From a checkpoint of a small transformer trained on Wikipedia.
Training: a variant of Muon for these matrices, 581M tokens, 9760 steps.
Each number is 500 + 25 x the weight over its row's rms, rounded and kept within 0 to 999. Layers, rows and columns count from 0. Numbers have three digits each. The size before them is the row's rms in percent of the matrix's.

# o: layer 10 attention output (transposed), 192x192, rms 0.346, rows 66-82, columns 0-191
# v: layer 10 attention value, 192x192, rms 0.388, rows 67-82, columns 0-191
o66 142:481495487508493444524546521506471506447506499522482514484500497497519514480532511498513509512510520495529472530515484457558509503522539468556524503511483461508490497471523540504474526492513512533492476514512469524495525531551449501471506482497486511468524480572494529540500468447497473545514485500486460438541519530520506496515496514528466503506508499520478502471479499467538426490491539511457510496496491485484474516508503488524506504557490530487529526525481484543480489545520456478497472538467483493493525517528484508499505464508520468470512513510458514505503495490486506493
v67 139:473493542538514499514497516506463500507491486485496531496508509491486465445561554511446513510526533543534477510480483476476459491535495510497503478482446521514533466447496509476504503505534482510525538498476474507513542485499477513528439469480477448514534506499478493532536513505515472501511456520498498502487513500485487480481484430489507552490479477479469522557529528526457511483503488511481498511492487523532493478494479505503482515493515507531485443535515489497480475514531520504498477495452499461496513468503517491480529434489506517482496482482491479488476543494544502528
o67 136:492502524524537495523502504511497487504489497516535492528507526481466486479540556494465519517494514500544529501461420453501479487521535520504498474528435517501515452481495492508482494485533507511519528490507454502519552463504482498528424471525479431508539474514496514512492535506505462504508480522511494487497506517502494493490479466420515505496469495470477542544547506499489520517512496497461513461508480481530462486504495496507510506488513490505470489514551484522464488506505524465505466528499500460491498476496494506496501471486492547483510490518512487468476564484539506490
v68 129:472495485497493509557466552539521519444495526525526488483500462487552514502509507490548474529505536511481519503504501506499518475493507497504552529489452477464493472515453519472513548484498514530467497514445495514512483470534491510496547476480523512522514508490491489507475514517507513551516517496503501503533478512511474516493517526475501517491525488453515493468457493501442568524528493495522494526568486512525491480516483488511511458490518519454509478542518469499502519450529484443500532438500471447469506487498519472502515511510483482511493513476512512500493476531482501507
o68 124:453500483514507500493473528492493524446538525539569486472524461486526483503484529500517491505488542533485485489508495507508507503499520508491520493492454478452504493519488517499524532499504492545487475499456495510508539527497474512495508513501495511539517506491495452475504519517499517548523513510490516532505454517493455506460530547513511516506503469440545544458478514497457510503471516527510483501505524490504481496514502506499482465485467505453488517546519528509456467461511485445540516479491495464478473517455518497525502468505470495466474485457521498500538417513506519514
v69 138:503520503496481508494535480530466500489482485480498475514501473507477538499479498514524519548450508514499498475503498483474462483483476546499479471469470465471513461476457516527486533477468453470515515495494503490505459505512481491524440526560513528540495458474524470482475501489499498506529491487545511500466474527487534505507527517502504534517489509476466499511541463474480522467496503488492512487515556570485493513531483526536463485459493496489493486457464478539549514475516494538492529488442526520479522524489497501520500481451507512466474557499469517518524509487483508475
o69 136:503509494517453488468517474522485514506486491456514477565514491486493548497522511524507501507456519492519484487481484439489448485469498499486531479497466508469518467494459495514491508472510443486483526503514506506531534482500531475495488492525524510493473480483558487464487464520512535511540503478531478502489486525493513503530504509541492512513502493468481496509540486456490491521483541470524503501520533530472540538504504553537482458487515486499486475488467519515553510476532490548475506497447510503455500504475484489505448459431521505467512538501525524478536514509501534479
v70 139:514519503476519501513558497521473520528537481501461454517497486524539518501514536453479507520547518503483485466539531523533527498525544518517474498523547526489536513490459515520495548561553447489503498475486531502505509497507454503468498495512496491516509495505497529450515503532530487489538553546513490490476450496490484482492551510489466503507515477517494477495529479489484488472487525513488496545469511491478480506481537499484513484497503505486513489456535518526497491464453466467526564501508489447495483515521528514504503470518525492501534509482514493458473526523483506456
o70 133:485523494490515485519517528510475535548530468525470486524508480514503485512517548452505481533510495492494456473514511486523499464503541507533500501511542527507573533508478511500514556545520467454512516499490505467494495498506498497454503467482477493515479495519476497495514533526532490497568537560480534508484466526498482491523521492518473519495527500513475450495502491497494495467497510488465519515510535511478537513453518456490507496495498466500510485493547529503487453459467502488518543503492516456501454505529506529509508495532550479467520513478507501512494542527460486444
v71 135:508503478538522469495493543491500476519496534523480470517496539494464466509506481533508453475537497508481537533507528429534455513498465528513513450504522509474479438522526482516488523525536497484486486564487490481484465496551484509495502499515526479484497519496494509479531545540518467519560480507514535489485490515512479487496468477483495480519548473493508490490447524462511504496505476460516455482514524487475518513480493538497458485499520463517550476433474482559525543508530517498506507507479480480514507507493473494489481487519477498472497497509505504463487471471490511511
o71 132:501510514540521443494499527503501431512509538516504470505484488500471481523452531504538512448493519508504530509491527468512470543489481524510523488526536491446495448504536497525512529534557501512490490535468514473497454530532494496522527534517521466488470519500482497509519539535536464480519504483503523521479471475462488514492507507428486490476531461490500515479500517440526508509524516508508479484531531525448513512501522490481485513506501504491532470462439519512519520505510470518509506484457463523488505502492447493496471517519510492473495501484503536487511485446482486486
v72 135:464512476535506503450524537494493498561505519505536505479500521449529504490459538486473466549523521519519503503488500541499502512505477538464501488513543462549542491507532456543490488504446471509515493483472536529544501513518491531514486522505512524530497514532498492519483508465467476511581501467469469475539496527505530498494480542492480499500515492497469491493483492509500507526479527457470511492503452510506483493467488520504518507510469501464517479549483479495472514537510507480485469530532501454523474474497488517502491486481507513487512422499475508494523536487472534492
o72 130:499456500508495527441510518535508502546508527484537502480519543476511489487436507489498482530554540494525541522477499545503514510535473532501501496516524470545555477506553471537504500488494462526500504508485523562515478470511505495514489508503516489502467470514508501537491526469500489476586506469460497481497473503518512466502497530512478531493522497500501437542492483529483498522498526471494494531489499500513471498475488541500509484520482522494501478510496500505496521525494528520483478527505513457500472459506499534477498506481488492491497401492502539481507533471527510506
v73 135:489499508501491511477461493515523485535519468559503473469516481532497463512541515490527480542517513526487493498484495489461514531521532506507537507497480530520511497486510498483485488511513471564479471495489491491483463499506448516491466520559514506530497507481485545467483469516543507444520483512516448555516482524524492510491465525514507470476473496478513470470459519492524516512513516537463505505508523493453529451510530475517471511528506474562495487487482481443459532522504545520527511459482503527520463487476505458528521459482459514529506485474507499469498484506484500497
o73 128:498515497532498508501471506541525493548511481525492461481514484481480518502526534485513511535526524526480532500482480535497513494531516480518483500509473507553505519506506488499531514517495466529471471491491494490499465488499456507508459510567532530536528499508487531464492447520540470469497478494485466542509535530506496473471492530511494472500475494478515479463473553496525511505541534539445481507517506456457497493511502493497470480518518482532509495473477481447463535491492521535562494489460482544493483484462465452543511469492455491480532499512509485506484480470467508516
v74 138:511520513510472499446514497516500542514537544501475467459527495503492513480492506465537492495534462500507517490549479493540549543514497478503523499452525506494518512494500503486507500491492507453503508504474517511500518483450508506522558504456521525466476524497452432465512517470514455489491475484536509441500482510499536533542477556513523506490539517512498478515507491527512514462508516497478494517470486510524531518497492530528499488519522509501477441460523485466496488466530484523472451495458533515528491516523474530513493489549504485465489450520485493482485498517536475502
o74 134:532522550494509473479505498501524500502545534496480492492533487500532489470484528497500492461508443540474532519509520468557529530493502482522502481472530514485464493481470484496494489482507513487495527526484522502530531476501475521544547510487513519486491478514477441507501522481505463513500475520514497498494487508502546541513489512488525516500504497536491472507516466562481487450489521522529475528446483473515472522508509556536509461546527475541496426479513471475505478486528490489504468463467541508508510494481479498534484513525513491467495439511450502517509519527527492473
v75 137:497451546513489480500469427513496518492481462488529516522481518448460496473538505521543465491491527499483548473473520479473527510494498548489514503518557517504468494454499488516524473498523536493476501504462496509502480479538532490500487469518498513527515489513513547497467510510500482469540510499502462457482482528440496537499488517521513528475501504505501477519502501507472504485455493474522512503516546498526498488505476450546492494518497463521456476476496515519478462465519531510503502506547526473497486466504523503512496526494494441480571487494489490516444474519510494469
o75 136:490474514511545491499493459501498487503471460475467504499476488480482493483529493485514467502502525513471573497468519484446501496487511512502522492511528522455442506446503522502526498488503532524502510464464462502496493469539494481495483476503490504510514479500509541531449479524502485473513488514524486506514495517481450528527521521487497558473439501474503471520500466535453494488478486489520486483500547469512514517537471443540476533490484455520495505481477513490485487514519511495508504520500531481462473478519511480503482509531473438488526494459468491490446426504490482486
v76 134:496527513465491466491487543468498513492434487509462488526505473496494495473521498508489481496479475533514509506515504545499512514561502478420507497478454494496485476511522506535506522530469523503509516499542490518510476512565494513508488495518490492487501579492527505476497472512483525462482516507510469507515519503469510466496470500529510506513473489524451528509499538489480536465516531520532492465538446484501502509490481529439472486514511529504427510487536479508486491507497530487521514506483476531506475540553513501505463518547440498526499539475498519517512519499479500484
o76 133:497518527490522472489503545489494507549448499474470481488525484495513493471547514497507496488476485519485535483488524562493503525545502507426524494514497493515498481488524480512508507506524536518501511501535485496494506516543523551514485466520499501514469566469564495534482494551465530466488493519490497514543521497491494509494481473517523503528515473504438554481488512510497506502511540525516495486523451518507470498524483528458507478489537543470477517504509511475534515507494525508564541497481451494495508549518540520481483535523479509514477509501513509503522552490492515465
v77 137:489470458503501562482506498539485536509485507504470518484552513490490498473491515480505511495460487511488480518487536542533536516452483549480499468520494500481509523502503520502506527488512500521513494512500502484501526502504511543483482507529491570442410572503493490505492492480462503486492445520463512476492488482540486514508459451495474533500473480497483459496514466523519506506472473463503489500492504511525469531517467497512525511491487480489479532487519527494470478514472503473564486493451482515472501529499512480502517480464451471493499456477521483507459485526486475476
o77 135:496473462483477530533504479518478530492513523487485462453519516475509510492518529471472525511485493481477464505509513515483521516446496584495483497546548493488513516488473507487515509504512498543478505546487495488501571491495486544497483490511482541451427579488497486468536494481466490488507444514487501484536476474524510497519478469501486510505479486476465479483551449514501542500481462457511496500500493498500485487515491494532535510501456465482493499501479505489468473507495489486516506512476469536497522523501512475490497484471466472499533429480494505490485529490515499507
v78 137:505451505499510485458509493500524506499478467508465482511496553529468488505494530495507461448461540482521518492565459504546502501497450511503491553505534516504488455521495521506483480522468468491462546493487501528459515477494519531492529542505493486430525516505530510473519494477466507543461509477477456505539469475522485514490474530493491491490468516476534499529518490492535480479506455472463487507520499516512483455518518494512505519475528503538506486512486522495494546457522475521526520514505499509488548477496477489490541470523513513515516503448496478486491451513462540507
o78 136:467481500479576491448498458478518517482472465525453480464502524509498505493499485491496492474489523512530525508534471511539527514527452461487454524516533530479514511497534516487508505548476468479498509479472498501442525500476494497493513517527503492468482520510525466483506483479454499544475494498467501497504479479540506485518472560477500482522487509471544489506509499515517483495494479491481482491509516507535489502512543523484484537472516473533539458498510515506521531488536499505569528513459515496479525476515466494515529454542554536527512494480475470478472467500505544520
v79 138:477494479516491439508521515514491494473531470527476484473538526493485526505467521551536446540504487523500493491502536469500514505443489465506506486482509504483500487485466489484474531508530539521513509509459476484477505536499493534558484547522470563492502478534510519485511550475475516527495524553489485512488489511487514491458506506505519525499482529464508502489500520508501481531512502462478493511500480453509480469531536526477475541535468546542473542516509542537532458512476508512501505453498475534510501495488492520487517559508535512484483526464487468486519518492489501538
o79 138:496510466516508491510519506520495525463541479526486488471518517491462528488483524476508477508510510493526509489476501502464495506457509452508452485510488501506532478446467485513476531488491553498481502501496447481475507534496496518551485569536486486492469518484519524475501527482496527536518474549511493539495461483495530474480522544534504479460478512461527474481501506504514505536480479492487461485507483494515494515529542524474492539512503553539455575478466541521534457509493540498469502484515486511508486524476450522486545531522536484504502530504526488494519496472492509498
v80 137:482539513511484485483518466482500519522471458523518499472492496514562484504507487509473489477505520504462512532555513488499494537516480492507529476534502507527482549535500503503508489458504490506514495504491524502476462528468499500498480487475537486439476469493517523486491504492460515540504493549492504492505486491539501459478469506505465491507486488468488491519527563556444520515482484488480482475505480491502486463526434529465478489443515488459462499507471512496534461486476474529503503503488537479509487481530475504515498475484508468538559528473473486488496452518532441481
o80 137:508553466491504502483494504495487512513506478474541442469471492475563508515508484504505488489488525477466495573536474512499473561523495499493490488533507494528481521506488520523483481508516497504503517508504491473476487499492497507496498482476529477458479489515506514469503491539492500505515503580489513489471481497536498505478496459485478497490507510489463518530498530526452479501463557519465473499456477486521512468519459504482460481461508526465486512493452529502487453470500506512526525520460524486493542495515463516471533468464490507526537536482478516482443472552539485511
v81 132:572520489492541487444501509491469482468524484526486509506492523445509538462522499500530492518495537466522489498560509548503500522457499467517507527471447510500484540559550500489489492496494504467506470485488471523510512506484552459480509467528524461533490493522505513486512495528526472530535474488525459519473493509515526476460538457484509506504526538515465471515495517494495477504512457478515552490484518526532481493472519517484509537486515470528494478511477530492458495507483505482515514538489473475485493491508505530500503511476505459523448506482473486520526477511520542473
o81 130:549514475482504507469489493458472460476511487531476514501500517484523504461513514492500457526478532520526476493534529522493502529457521478551517512447463557493476518598544488486491489516520504504468461471493491483512513511497559466488480449514476461503480506496492508483525505526524469487521495505490473509510476502488526498458513481499523501475513553511470504538522502452481478508526463466505547514476475499550449484495518512498492506526516504524506492475515488499481530473487495502523512574512496492477496502524501500532508516477503454499457463467506507498508468494506518478
v82 137:473525535480501545462464508529514556485522490517518454483497516502492464503495503493472456469493508456448483519493526491480504528459539494488500495517488476489499552504455511493513487544500520508522507484498496500512473534534510501541469480524535497481513470488472512473511517462511464523497476509488472480545536477493476498526491523493502504538536550479457493504492488519477479478535500485499519486474504513480466521499481504486488536494466486520507550519514495467524548430540525524498533504514457513490518493491546472491481521524519478531514467487541520518485550460517556476
o82 130:499527520503529557496488495479497535458519516479495449487520507505491493495493509529481474474505514453456492527515520485479508515466539472487497498516476502484490527489502484486510474536489500516563515510487493524504445496546475480510471503541529481488529491468506502472517533489523475520511502533505448473520500475469479511494509504532519510527524516472473474487473507537515484470491475531510499469464572527490487507513473510484506494474448519559537525512482484489529546489505525519519502508500485500539523489505582464515524465549539475544478470502539533493481541508517498488